Weights of a small transformer language model: untied embeddings, 9182 steps.
Each number is 50 + 12 x the weight over its row's rms, rounded and kept within 0 to 99. Layers, rows and columns count from 0. The size before them is the row's rms in percent of the matrix's.

# up: layer 13 MLP up, 384x128, rms 0.072, rows 123-149, columns 0-127
# down: layer 13 MLP down (transposed), 384x128, rms 0.0722, rows 123-149, columns 0-127
up123 086:32 65 35 34 27 66 37 75 23 51 70 61 40 30 46 61 70 45 37 65 56 47 58 48 57 57 44 40 42 19 32 60 53 58 43 53 54 41 67 56 58 60 34 52 31 57 73 62 63 38 49 35 56 41 27 54 43 50 57 68 37 59 53 65 47 50 64 43 48 61 46 30 55 48 54 43 36 53 54 51 63 59 37 56 49 69 47 52 52 38 45 54 71 41 51 42 74 50 56 40 67 53 68 42 57 44 52 50 44 36 67 31 51 60 70 45 34 61 40 63 57 54 59 39 49 63 26 53
down123 096:42 30 46 47 43 68 38 52 32 39 66 63 46 28 51 62 54 49 43 58 48 48 58 62 49 52 60 43 51 22 40 53 58 70 59 52 61 36 54 55 45 41 46 60 61 74 57 45 70 50 70 35 62 21 44 43 50 59 48 50 38 54 48 65 26 47 38 62 61 46 38 36 51 53 60 43 50 68 44 48 72 38 43 42 34 59 55 55 43 27 49 61 60 35 58 29 49 63 71 41 78 48 61 63 46 50 32 54 19 43 54 37 47 67 49 61 41 62 58 41 55 72 52 60 46 24 40 52
up124 093:45 37 52 47 28 54 40 48 38 36 49 43 47 59 53 51 65 32 66 52 41 51 50 62 61 79 47 29 51 43 34 39 42 47 42 50 53 39 23 43 31 45 42 48 47 60 41 47 39 62 44 74 72 46 40 49 55 66 51 21 40 41 24 57 51 67 54 51 52 44 70 29 52 44 40 44 40 48 37 60 64 45 60 44 45 55 67 41 37 55 56 64 37 58 49 37 67 62 70 54 45 53 80 44 53 51 58 54 44 37 73 53 55 41 54 42 56 43 23 49 61 74 41 33 35 59 49 77
down124 091:54 33 38 49 41 55 54 40 32 48 36 33 45 61 22 60 64 67 33 49 70 59 44 47 63 52 45 22 54 52 56 57 34 49 53 42 26 55 50 39 45 72 66 55 63 42 52 34 47 85 58 63 37 48 33 49 52 50 44 36 39 44 46 56 49 51 57 52 37 59 63 54 36 47 38 33 61 57 27 41 84 63 50 48 54 73 54 31 53 50 65 39 64 43 56 62 40 39 36 60 61 49 43 61 62 49 50 24 63 54 54 46 47 58 66 40 64 36 46 37 48 58 49 48 29 32 38 50
up125 102:43 63 47 47 53 46 48 56 68 61 55 44 63 66 59 53 27 61 44 39 56 41 21 59 33 51 40 59 66 65 52 56 59 51 72 64 58 48 54 48 45 52 52 40 48 58 62 30 47 48 50 60 43 38 37 54 48 73 47 45 64 36 68 58 26 37 38 70 43 39 24 46 50 48 43 65 66 59 69 61 43 54 38 55 39 56 48 61 62 53 47 81 37 61 41 60 35 40 65 48 27 21 44 54 54 68 47 59 61 39 45 52 39 39 25 45 36 34 44 51 33 62 71 52 40 49 58 71
down125 097:73 36 61 50 44 72 55 42 45 55 56 53 46 68 75 24 54 65 57 33 49 67 51 67 62 49 40 60 61 41 42 64 46 46 37 42 53 46 41 44 70 64 46 51 55 54 51 40 40 76 39 28 65 37 45 48 44 39 54 63 55 50 59 42 42 65 55 40 71 74 59 36 53 28 69 49 62 41 25 62 52 53 46 43 32 44 34 35 43 54 39 66 41 27 47 43 41 54 33 58 54 61 41 51 63 48 27 62 43 50 63 42 62 58 60 59 66 47 78 43 51 42 33 32 46 50 41 50
up126 107:47 56 42 55 33 64 67 49 39 58 51 51 43 68 49 59 44 35 46 39 48 56 76 28 52 55 37 44 51 39 61 47 66 57 53 47 48 48 49 33 28 40 56 55 58 70 34 34 63 35 68 64 64 52 47 28 54 50 44 45 33 35 65 49 43 22 56 43 49 50 42 34 31 38 49 33 41 67 48 28 45 73 42 20 37 71 44 65 56 54 49 42 53 60 61 56 64 49 59 36 40 25 45 53 46 59 58 59 63 59 61 46 30 63 69 47 53 58 52 36 64 55 56 75 59 47 58 32
down126 100:46 53 61 47 53 64 37 53 61 59 66 48 27 68 55 20 55 23 59 66 71 31 43 56 55 67 58 48 55 25 37 58 26 39 38 39 46 73 50 44 55 55 44 21 50 45 42 49 61 55 53 38 35 47 47 68 53 50 51 55 40 65 69 48 52 52 45 39 54 53 46 37 43 57 50 36 55 42 53 53 45 36 63 60 62 54 51 49 65 43 52 39 35 67 29 53 52 57 49 55 63 59 46 50 64 26 42 77 42 33 48 67 60 44 31 52 75 37 42 68 54 42 62 28 42 69 36 44
up127 099:42 63 41 56 40 63 28 55 26 48 50 54 48 45 61 29 43 69 42 62 63 48 52 45 51 53 52 44 71 44 54 57 58 72 43 31 58 39 50 60 41 36 32 61 64 73 60 43 42 57 41 30 69 54 43 55 39 50 40 41 57 85 62 45 47 49 43 60 62 56 43 52 38 51 71 79 30 52 39 49 56 65 49 37 53 51 55 32 61 48 20 41 68 67 40 48 34 59 39 46 55 46 66 61 49 58 57 63 31 61 48 42 54 44 36 49 27 43 29 52 58 57 40 72 61 62 55 39
down127 091:53 38 34 59 32 65 25 52 49 37 48 45 57 30 50 51 57 45 70 49 31 44 21 46 71 51 69 49 40 69 35 20 57 53 47 57 54 37 53 57 67 66 56 29 36 34 59 46 33 50 57 56 56 47 50 57 42 41 42 45 65 53 41 56 39 49 52 43 32 20 65 56 45 48 61 35 82 61 46 62 58 65 57 62 48 74 60 55 38 51 59 50 53 54 36 64 51 55 57 65 54 38 53 54 37 65 30 55 61 51 42 51 45 61 33 65 46 57 59 71 59 34 45 62 71 58 42 59
up128 104:34 49 33 72 48 50 63 30 61 71 61 42 52 60 53 52 56 46 40 36 71 48 38 41 39 64 59 55 52 41 62 61 59 37 74 51 64 46 38 52 41 79 38 50 72 45 55 50 61 61 51 54 35 54 49 49 47 81 50 48 52 40 55 46 29 62 39 51 43 52 48 31 37 50 36 55 54 39 44 58 51 38 24 55 74 67 45 79 46 42 55 50 56 41 29 54 46 54 29 26 40 45 33 27 42 60 29 59 43 51 45 53 57 39 60 42 30 55 56 40 47 58 62 48 68 64 34 61
down128 094:42 53 55 42 76 67 47 45 31 46 52 75 70 29 59 58 47 57 36 80 49 46 58 51 40 47 53 49 63 59 44 55 54 65 32 39 58 67 46 50 38 40 51 47 23 38 42 44 46 52 45 56 46 65 51 49 61 38 63 43 45 46 50 64 32 51 59 77 38 36 33 51 59 63 45 68 47 32 18 29 63 56 51 43 53 38 41 56 60 34 53 67 64 64 47 52 45 52 62 55 42 52 57 66 54 42 41 47 71 34 57 34 39 49 43 62 48 32 52 46 62 82 59 51 71 55 69 46
up129 098:54 50 73 49 47 28 50 36 54 61 46 41 53 64 60 56 58 39 39 42 71 71 56 55 47 47 36 51 46 48 57 54 55 46 47 47 31 60 54 36 71 57 53 58 67 47 54 46 55 40 34 69 54 28 40 31 26 45 62 48 46 53 44 61 41 31 48 29 41 54 45 34 22 49 48 56 49 32 52 66 26 81 71 31 55 49 55 57 36 51 42 62 40 61 53 68 36 50 56 70 47 51 38 49 51 40 64 59 35 75 62 34 27 56 51 57 40 67 45 46 46 42 61 49 32 62 65 35
down129 098:42 60 40 59 59 46 52 39 49 45 71 45 45 55 61 63 55 47 57 61 56 50 43 66 43 26 52 30 60 51 49 52 43 39 54 35 47 44 50 60 62 49 48 23 44 58 58 61 62 29 24 70 50 44 55 28 48 63 51 65 54 48 42 47 52 48 60 70 68 67 50 55 39 54 43 50 49 38 65 50 52 61 27 46 67 58 50 65 50 40 44 55 66 24 49 69 41 54 85 51 73 52 61 28 24 52 60 50 60 48 41 57 47 38 40 21 53 64 25 52 22 46 61 40 53 55 55 58
up130 102:42 66 39 67 39 55 43 64 56 37 55 39 54 46 64 53 55 31 60 58 62 45 37 62 36 56 49 42 36 56 46 38 66 36 60 64 58 46 41 32 33 54 61 49 38 66 46 47 38 59 47 57 53 42 22 35 49 51 33 65 88 73 47 54 47 39 77 31 69 29 45 46 55 41 63 37 40 50 35 30 32 59 57 34 47 55 43 57 65 58 28 52 43 40 59 55 64 59 53 50 56 47 41 77 64 34 43 45 50 45 55 62 42 64 45 28 50 41 53 76 51 56 54 30 53 47 50 43
down130 094:56 57 32 55 44 48 62 52 67 29 47 37 52 57 65 75 36 52 71 34 49 45 41 55 57 30 44 40 44 59 29 65 53 48 73 77 18 61 42 58 38 52 56 50 61 47 43 63 42 47 36 64 72 49 33 62 54 48 54 53 63 33 36 47 43 44 42 35 64 45 55 52 25 49 53 58 44 30 50 44 51 45 62 61 67 48 39 53 40 41 47 46 41 40 51 59 53 40 50 35 46 55 59 47 57 63 39 75 58 20 49 50 63 64 40 42 37 64 64 66 45 33 82 49 38 54 39 42
up131 096:51 42 41 58 59 57 50 47 39 43 50 39 47 47 52 48 41 34 72 65 47 60 37 53 50 63 63 70 49 64 60 64 37 63 63 47 47 73 32 50 64 58 36 34 42 39 37 44 65 51 62 53 45 37 49 52 52 33 33 15 75 36 42 51 36 29 50 51 53 51 44 44 56 54 44 55 49 44 51 66 47 35 30 56 64 64 60 35 60 58 35 39 73 70 51 31 62 59 76 37 65 36 40 41 50 30 50 50 67 42 55 41 57 57 38 48 17 44 58 40 51 53 49 51 50 58 57 79
down131 090:33 47 40 48 35 36 40 61 49 55 59 65 26 38 40 48 67 59 56 60 57 32 54 28 36 43 55 71 52 55 43 37 46 49 40 65 67 60 34 33 65 46 55 67 39 40 70 34 39 49 65 52 54 42 47 51 45 40 40 36 50 44 49 56 74 71 41 57 26 58 45 62 61 44 47 70 44 26 41 57 58 51 55 53 37 69 58 46 62 62 33 35 56 47 60 43 52 58 57 43 28 68 63 55 47 68 37 60 35 47 69 24 59 52 38 63 57 57 57 62 60 51 63 64 48 77 64 39
up132 096:67 42 62 76 71 65 54 20 64 56 31 30 62 50 62 34 42 40 44 53 60 64 52 36 65 43 39 47 33 65 32 26 46 38 50 45 62 56 44 40 51 45 32 57 61 53 38 62 69 43 32 59 36 52 63 41 59 39 51 38 40 24 56 52 31 59 52 43 42 71 49 45 55 46 46 59 50 50 56 48 50 62 55 65 77 58 41 37 44 40 45 58 25 56 49 50 36 64 43 54 66 43 38 43 53 62 38 34 62 48 63 46 41 51 57 26 55 29 70 56 34 41 53 50 62 51 48 29
down132 093:46 51 56 40 57 43 41 60 41 72 70 48 58 50 54 65 42 50 71 54 43 48 59 44 37 50 60 55 46 60 42 85 57 30 28 43 52 47 45 56 52 36 45 54 43 66 61 57 49 25 67 53 47 63 50 27 54 39 52 53 47 59 42 44 36 58 64 62 32 33 64 40 72 32 45 47 35 46 49 41 66 55 49 67 78 40 41 50 53 40 44 76 30 46 63 64 60 34 52 49 37 44 60 56 64 51 24 49 49 37 70 44 49 48 48 61 69 58 47 27 43 78 33 32 52 38 47 48
up133 100:30 28 55 38 40 60 55 42 60 55 51 37 45 44 31 35 78 29 49 42 47 37 47 47 77 66 46 40 24 51 44 41 43 59 54 38 53 37 47 68 64 54 50 50 61 62 65 36 41 65 43 49 33 65 61 49 49 42 70 62 53 48 61 41 42 48 66 47 56 56 58 67 56 50 38 40 39 44 53 46 70 49 59 35 71 52 59 66 36 51 30 27 77 34 58 62 38 62 59 54 46 40 41 67 55 48 45 65 58 32 49 54 73 50 40 46 42 59 45 41 29 56 47 42 70 51 30 69
down133 093:39 43 53 57 64 72 41 42 47 51 66 60 38 44 52 35 26 76 48 65 62 34 62 55 48 67 44 32 42 29 46 49 70 44 61 57 51 46 57 45 64 57 59 39 50 54 57 54 24 73 46 48 45 42 59 49 25 41 71 40 61 72 57 64 55 59 36 51 53 49 70 59 50 47 37 41 71 54 61 32 56 61 46 47 48 24 32 73 52 49 46 60 57 35 36 60 55 33 49 52 50 50 71 57 52 46 57 50 43 49 51 25 39 55 33 62 44 56 52 47 49 50 65 22 34 59 40 76
up134 116:53 33 58 47 32 49 29 47 50 44 46 53 57 41 64 64 61 42 42 54 50 39 71 33 43 63 59 48 63 38 54 46 71 60 76 47 33 40 50 35 49 47 48 33 32 56 42 40 38 63 61 55 32 57 75 41 46 12 48 42 51 62 48 42 60 73 65 37 62 49 46 31 64 25 45 41 41 54 53 41 41 50 53 62 47 44 39 49 54 40 48 36 62 61 41 44 34 41 60 77 72 57 68 70 52 55 33 70 56 64 46 33 52 54 44 41 35 49 63 66 53 57 60 54 29 59 55 57
down134 096:40 53 39 53 50 62 55 57 49 49 46 41 50 39 51 52 51 25 41 37 62 31 46 36 41 64 49 60 51 45 40 57 62 25 76 63 49 53 52 55 56 35 54 44 45 73 36 59 54 53 44 25 57 36 38 71 61 60 70 30 59 49 63 62 44 63 46 78 64 50 36 56 34 47 49 46 45 49 47 32 28 56 46 27 65 25 58 53 79 46 43 39 57 56 51 40 51 58 43 59 50 51 31 60 68 52 50 62 37 46 33 51 64 65 65 33 56 50 60 36 54 66 35 45 27 31 43 33
up135 106:55 79 53 57 45 34 65 48 59 39 40 47 62 35 55 35 44 50 67 63 25 58 43 60 63 55 52 36 48 56 41 48 49 62 61 46 54 67 71 47 48 57 55 48 46 65 49 57 64 48 27 31 65 59 56 45 44 45 67 40 52 67 50 40 62 61 65 35 50 59 71 32 49 33 50 29 42 38 45 49 50 64 38 56 29 55 53 15 46 58 51 37 63 47 37 57 67 71 37 30 42 58 69 46 54 36 73 70 49 53 60 47 38 27 51 68 44 31 43 61 54 43 41 39 51 38 37 60
down135 115:60 41 54 64 48 44 39 60 61 39 47 40 48 46 48 61 41 37 61 53 57 49 45 51 61 23 37 49 61 46 55 35 43 39 56 69 38 48 62 45 31 56 64 60 47 40 44 39 42 48 46 52 55 48 45 60 61 66 66 42 46 37 35 34 57 47 59 34 64 70 76 51 49 47 54 51 33 46 48 55 68 40 28 51 46 49 53 00 33 31 57 57 75 58 36 43 58 64 45 34 41 63 84 42 65 27 69 57 50 64 63 34 42 52 41 59 42 40 65 53 64 53 48 59 52 59 55 47
up136 110:41 40 57 51 30 45 52 60 63 38 63 64 32 65 66 68 45 52 59 65 45 41 50 54 43 52 46 45 50 57 47 46 52 44 39 41 63 68 43 54 42 21 55 54 59 47 51 38 47 65 34 46 54 48 35 36 39 46 63 53 45 37 49 40 50 36 66 66 49 54 49 65 53 57 60 46 56 60 47 33 45 67 80 21 39 47 39 64 57 40 74 59 54 55 59 50 66 46 79 30 34 62 48 45 59 72 55 38 60 74 46 59 49 32 59 17 58 70 73 41 56 49 59 51 37 38 51 33
down136 095:51 27 46 49 52 70 41 51 49 66 59 50 55 42 45 46 57 63 26 72 62 31 53 36 39 51 60 58 53 44 51 44 40 45 41 54 53 63 45 57 63 51 61 61 45 31 48 42 46 67 49 64 45 52 54 33 51 40 48 57 38 36 34 28 43 59 53 37 39 44 86 49 51 44 30 70 53 68 36 46 39 62 44 38 51 56 42 60 77 39 75 51 57 56 57 36 37 56 47 19 59 52 59 64 64 49 65 41 70 55 37 55 33 47 61 66 67 35 54 14 52 52 64 56 40 54 42 47
up137 096:33 46 57 56 53 46 31 33 41 37 53 52 43 68 47 58 48 52 53 51 53 64 54 29 46 11 47 45 43 35 42 24 38 54 66 28 56 67 38 50 47 64 52 60 60 66 32 26 47 48 54 56 66 51 52 38 65 59 35 42 57 53 55 46 37 54 41 66 63 74 67 61 68 56 46 53 63 62 40 56 65 63 82 39 47 46 72 50 50 56 42 40 55 57 52 60 55 51 28 47 54 68 50 51 37 54 53 54 53 55 62 44 46 46 42 20 46 35 32 40 78 39 60 33 43 61 45 43
down137 106:51 61 29 52 49 58 58 34 47 45 39 47 68 40 45 61 39 43 49 55 47 49 24 51 48 30 43 37 56 61 42 64 33 58 51 53 68 49 50 55 42 40 58 56 59 75 43 38 54 59 45 50 58 56 64 38 43 68 43 47 40 74 59 45 46 36 26 77 47 55 52 56 58 46 42 59 51 76 39 47 65 33 71 48 66 48 49 62 54 34 30 38 43 35 61 77 56 27 63 64 61 42 69 19 53 33 39 42 37 43 61 50 48 55 44 36 67 48 28 39 46 54 64 67 59 58 43 62
up138 104:54 54 39 44 39 41 48 62 46 54 19 45 67 57 51 38 60 35 48 40 60 47 47 42 69 41 41 55 31 69 66 49 50 49 70 63 27 48 58 31 38 52 60 71 56 40 55 37 36 45 63 74 41 57 55 52 76 50 52 42 49 70 52 46 51 40 34 64 55 34 60 59 39 64 39 58 44 36 74 54 43 67 41 66 34 38 43 59 48 50 29 47 36 47 66 53 33 70 46 44 45 69 33 42 56 49 35 61 50 46 33 50 41 78 53 59 34 55 48 42 39 53 43 45 53 23 74 59
down138 101:58 32 48 59 46 39 61 71 67 53 56 49 46 35 50 71 54 56 59 22 29 43 55 38 37 64 22 60 39 47 57 59 61 45 40 44 58 48 48 64 52 75 51 64 38 37 43 49 55 51 39 65 37 43 26 52 48 34 77 32 49 37 43 47 59 63 61 40 49 51 64 52 53 55 38 64 36 59 59 52 33 26 47 62 53 57 37 69 52 61 58 55 36 60 54 57 47 42 45 53 55 39 35 56 28 78 38 52 72 59 25 41 44 50 63 47 58 55 45 39 54 67 56 67 72 45 35 59
up139 105:42 51 67 59 49 50 48 56 37 34 61 61 58 59 33 58 40 34 33 56 49 61 66 64 39 71 43 43 63 33 45 47 54 54 63 50 31 39 42 35 57 57 66 48 34 53 53 54 40 41 60 33 46 49 17 42 44 51 44 44 41 49 37 65 29 46 38 45 62 63 58 77 55 69 49 57 65 49 57 50 59 77 49 30 67 75 51 35 43 84 24 47 50 37 60 48 37 41 58 71 34 48 69 51 36 47 46 50 46 48 56 62 49 54 46 43 51 39 18 55 48 41 56 57 47 63 52 44
down139 101:53 48 38 65 57 47 40 45 59 45 57 57 52 62 38 45 26 62 29 57 50 67 42 33 70 63 48 41 47 53 37 56 49 55 47 61 51 38 44 74 35 32 43 44 40 67 63 24 68 51 53 35 61 28 37 73 62 44 60 59 33 40 33 46 39 67 32 56 40 63 51 47 43 65 48 59 36 69 61 36 27 33 44 58 57 64 52 41 51 66 50 61 52 23 63 47 46 46 37 83 49 49 63 43 53 45 47 57 63 24 45 54 68 51 49 46 26 52 50 67 44 50 60 63 41 42 44 49
up140 080:68 77 25 44 57 60 68 54 40 54 67 78 39 73 45 55 55 37 43 46 49 59 47 59 67 55 66 57 67 47 22 49 51 48 56 51 42 34 62 36 53 54 65 65 61 56 41 54 25 38 26 38 36 32 73 46 66 25 56 51 62 36 53 54 48 47 48 31 47 41 52 60 68 35 40 42 67 52 47 55 63 51 70 50 50 56 36 53 32 64 52 61 51 47 58 47 45 38 53 47 41 38 70 58 46 52 59 64 58 46 50 52 31 47 63 35 42 27 57 52 57 28 38 38 42 48 39 56
down140 119:51 49 69 57 39 66 47 37 58 09 31 38 55 47 46 46 33 66 39 60 44 32 32 39 57 43 52 49 44 39 49 44 45 51 29 57 57 34 61 36 53 41 57 44 56 52 32 45 39 72 60 70 44 56 58 64 22 47 57 63 60 64 52 49 59 28 50 47 45 67 61 65 62 40 36 49 40 62 45 64 60 43 41 67 32 63 55 66 46 50 39 51 43 60 52 82 71 57 42 38 47 37 41 44 52 61 45 48 27 44 52 42 52 79 48 23 58 69 47 54 43 48 59 49 41 53 43 45
up141 105:58 47 65 34 52 60 37 38 40 75 64 50 42 57 40 61 41 41 42 58 56 60 21 50 43 45 54 43 56 37 76 54 37 30 57 75 53 31 35 53 65 45 53 31 34 71 48 56 55 46 56 45 60 54 63 60 53 41 27 60 42 57 33 49 65 82 22 54 46 42 59 46 62 47 58 39 68 52 56 49 37 48 56 59 38 54 48 60 42 34 57 56 63 52 60 32 64 50 51 64 61 50 76 45 39 37 52 49 52 52 58 39 42 37 62 26 53 37 69 57 33 35 59 50 46 31 37 63
down141 095:49 37 46 39 13 46 37 40 32 57 43 54 35 64 46 61 44 28 46 75 55 54 49 47 46 38 38 56 71 43 54 63 66 59 69 62 72 38 28 51 54 46 50 63 29 51 28 52 32 53 36 62 41 42 50 40 36 26 47 56 42 42 51 41 47 32 76 50 44 48 66 51 45 59 68 48 69 58 49 50 53 56 59 66 50 51 43 34 57 43 30 33 51 71 48 44 41 43 54 67 57 87 59 57 57 45 46 53 72 56 51 36 42 61 51 60 44 62 70 54 52 52 61 48 63 43 56 63
up142 098:49 62 55 65 63 44 62 39 51 61 23 52 74 44 25 46 47 50 37 71 55 53 40 42 47 51 76 49 50 54 61 70 48 37 57 51 45 52 51 64 44 61 47 65 51 43 42 32 32 49 44 51 44 55 59 41 50 30 60 54 63 42 66 49 42 50 33 56 56 57 47 67 61 62 40 24 43 27 67 69 42 42 36 53 60 59 64 76 32 65 54 55 70 43 49 36 43 35 28 42 70 57 44 57 44 47 49 45 60 32 57 53 27 52 34 32 36 62 37 59 40 62 55 33 39 40 36 36
down142 111:38 59 65 43 64 52 62 69 35 19 49 68 57 65 50 66 49 34 58 40 43 68 70 44 38 49 23 33 42 45 56 57 56 54 58 63 37 53 49 40 57 40 46 43 40 62 52 48 65 75 56 55 54 60 28 47 57 51 45 54 48 52 28 53 49 48 53 60 29 46 48 30 44 45 59 47 57 59 43 47 48 36 49 42 72 47 55 53 78 50 51 60 47 48 63 67 48 42 67 59 17 28 35 45 36 52 35 38 52 51 52 39 60 56 40 53 80 30 62 64 51 41 61 49 27 64 46 37
up143 096:62 62 49 46 80 60 63 33 59 41 46 41 56 44 35 49 43 69 66 36 53 56 56 58 27 54 54 65 46 51 54 44 40 45 29 40 60 29 30 55 46 50 62 49 65 51 56 56 53 38 44 48 44 27 43 41 45 73 52 67 50 77 58 65 44 36 50 44 54 37 13 60 59 41 40 29 59 37 47 32 55 60 49 34 59 66 64 48 53 60 55 51 50 75 54 57 58 50 23 43 68 34 51 52 70 58 55 70 59 51 50 66 53 50 55 46 66 41 55 31 51 55 66 31 54 38 57 37
down143 089:58 44 44 57 28 51 58 75 29 33 61 49 32 38 52 40 46 34 44 48 39 42 30 53 61 39 56 40 34 40 56 52 45 45 36 64 54 61 41 49 83 36 75 40 51 51 63 50 52 38 49 46 45 50 57 41 51 38 69 32 32 42 34 48 43 56 35 49 62 44 59 65 62 68 52 42 42 57 41 77 62 53 66 50 70 70 48 36 41 62 55 40 64 32 38 47 43 48 60 56 46 58 48 70 23 44 44 64 44 59 76 31 48 68 47 66 54 46 63 61 31 56 38 64 53 48 52 39
up144 116:45 64 49 69 59 40 39 50 47 52 49 63 59 64 44 55 38 50 67 53 63 65 52 62 58 37 52 53 65 43 56 38 69 65 63 54 34 33 53 58 63 46 40 67 56 55 64 27 66 53 61 53 49 37 33 51 49 71 50 43 58 48 44 64 36 40 69 35 65 43 55 45 61 73 54 71 46 43 38 26 53 64 37 45 70 63 49 54 35 34 49 77 34 36 25 35 50 44 36 26 61 34 46 25 25 46 42 44 41 49 53 64 42 25 43 67 47 65 47 55 39 56 53 54 45 53 47 44
down144 094:54 35 34 53 62 54 48 49 38 57 34 55 66 33 32 43 50 41 82 62 52 39 44 34 49 54 58 49 59 34 35 51 30 48 56 46 32 45 70 49 85 48 46 32 67 62 70 46 48 54 44 57 30 47 69 52 25 27 43 40 48 37 43 56 57 38 38 45 47 67 55 55 39 39 60 48 48 53 29 59 40 75 37 62 65 67 48 40 59 66 42 63 65 69 44 49 37 37 56 51 43 66 58 59 55 45 32 72 39 60 47 64 59 56 54 54 60 36 44 68 57 49 29 43 44 45 42 60
up145 106:59 56 43 67 50 60 68 49 45 48 45 33 53 35 48 59 51 22 61 67 36 38 41 33 35 31 40 49 61 55 46 34 59 45 40 56 57 71 45 61 49 49 56 38 43 49 43 70 29 39 46 50 65 63 43 64 39 48 54 56 42 48 59 50 62 43 62 40 48 56 56 55 36 57 50 40 67 59 59 74 46 45 43 55 50 57 30 60 47 69 55 46 55 56 70 19 71 67 50 32 65 51 47 38 51 52 55 27 45 52 17 64 41 42 57 57 35 34 52 63 49 30 40 49 75 37 72 71
down145 104:68 47 58 31 77 67 71 46 35 68 33 46 50 65 63 47 55 40 50 60 51 35 67 35 52 43 59 67 55 35 67 72 39 59 25 55 55 44 58 46 45 45 46 53 47 52 49 40 62 49 19 40 38 46 54 42 45 50 55 59 50 59 64 41 57 49 52 26 42 45 53 64 58 60 51 62 63 64 53 57 50 32 58 41 52 48 45 71 48 74 41 45 63 43 51 46 36 59 43 34 33 39 44 63 35 53 46 70 45 55 45 43 17 57 32 46 31 61 56 35 24 68 42 44 49 45 46 74
up146 097:46 40 77 50 59 65 42 51 59 39 68 41 52 58 51 48 47 36 51 26 50 48 57 72 57 56 48 31 40 42 56 54 42 45 52 72 49 37 31 47 55 78 59 57 60 66 47 47 53 54 31 47 50 34 40 26 49 71 39 53 34 70 57 56 24 52 43 68 42 49 35 45 64 67 72 64 44 42 49 51 57 35 44 68 58 48 53 62 65 34 51 57 45 70 50 64 63 53 33 65 49 30 66 54 51 74 61 66 52 30 47 50 44 75 29 41 49 43 35 62 43 48 45 38 45 56 57 66
down146 080:44 54 30 68 48 48 47 43 48 44 53 70 65 45 54 59 39 35 29 52 39 56 56 52 59 43 59 55 45 66 47 56 29 56 29 32 41 47 63 44 60 61 57 36 34 42 36 54 38 65 54 30 35 70 42 47 59 51 39 45 52 28 50 37 51 48 43 43 37 42 38 42 78 81 59 56 49 21 36 67 56 46 59 43 65 63 61 75 45 35 54 45 46 28 36 32 50 38 56 79 62 48 41 55 35 46 31 35 49 51 60 68 63 30 46 57 55 51 52 58 65 60 47 59 42 44 37 60
up147 098:57 63 35 65 51 47 47 53 62 48 54 63 56 48 18 33 61 69 33 54 48 56 75 58 54 69 74 29 26 55 38 58 60 69 58 35 63 59 25 71 63 54 63 36 59 34 57 58 50 45 60 29 67 63 54 55 46 47 46 43 61 47 58 53 61 47 64 54 55 42 42 50 30 23 31 33 55 35 52 47 42 54 40 45 65 49 27 50 61 52 24 61 40 49 45 60 44 52 75 55 48 35 39 55 66 54 36 43 65 68 49 45 49 56 52 59 34 51 60 50 42 50 38 60 60 56 35 52
down147 108:44 54 39 50 44 51 44 43 43 45 37 42 46 69 38 28 21 51 46 24 35 52 66 75 41 63 42 61 36 46 61 40 41 49 32 61 62 66 54 42 57 46 38 34 46 49 55 57 42 59 62 50 45 72 53 51 43 67 63 57 55 52 36 55 56 50 22 61 49 59 26 51 54 62 37 70 47 48 69 53 47 37 48 62 54 44 43 30 54 58 84 56 35 42 56 61 21 43 59 55 45 46 46 54 54 71 43 43 56 43 72 58 43 45 54 68 69 42 52 71 55 61 71 46 38 70 34 52
up148 102:44 61 49 54 57 58 61 47 54 76 39 35 48 49 41 60 40 58 53 47 57 49 68 56 42 47 38 58 47 40 59 52 48 19 48 56 70 61 43 40 51 62 33 77 47 37 53 41 27 52 56 64 33 45 44 32 36 70 24 37 55 66 37 54 72 47 38 43 50 30 62 65 52 56 43 52 54 43 33 50 37 52 36 35 31 41 27 54 66 41 39 58 57 42 51 54 53 61 78 29 47 41 43 37 61 62 84 56 58 61 57 54 40 48 33 53 46 43 34 55 43 76 53 56 61 50 62 53
down148 098:29 58 50 48 42 67 47 49 51 51 60 61 47 65 38 42 34 38 64 48 41 47 53 32 50 70 39 64 51 66 32 56 26 70 58 44 48 56 46 66 47 37 52 50 39 44 45 53 56 70 41 45 61 59 43 67 40 34 53 69 65 47 86 49 48 66 59 72 45 69 39 50 44 39 66 74 61 42 48 43 62 38 54 42 46 51 70 43 39 55 37 51 42 59 52 43 56 49 28 68 61 42 33 67 40 39 34 44 62 50 56 36 73 75 41 58 34 54 46 46 64 56 55 36 24 52 51 35
up149 108:63 59 53 34 59 51 52 43 34 44 51 59 31 67 37 47 49 33 51 49 48 50 59 67 65 47 54 51 40 47 50 60 50 54 55 46 56 68 42 58 78 43 56 54 62 30 33 46 64 65 45 66 55 52 73 58 38 37 65 50 44 33 56 55 36 35 73 35 53 51 62 53 69 54 48 70 49 68 38 62 26 55 53 22 71 42 25 55 32 30 38 74 40 63 45 28 45 50 65 51 54 42 48 52 54 50 57 54 61 53 44 39 63 51 53 41 61 32 44 25 67 45 37 65 61 55 47 25
down149 108:43 53 36 31 57 58 45 50 28 65 31 47 54 58 57 39 60 69 36 59 56 37 57 52 29 47 64 53 74 23 52 61 30 29 45 42 51 55 52 57 27 44 58 51 26 56 54 49 38 63 47 54 48 61 55 39 57 49 39 65 52 46 62 42 42 59 53 40 32 27 55 54 63 52 39 53 51 28 46 52 70 42 61 48 56 40 51 56 76 71 65 19 23 66 55 54 58 52 64 52 54 39 71 58 59 58 43 50 38 38 43 45 36 34 61 67 58 57 36 51 37 60 57 49 46 56 60 28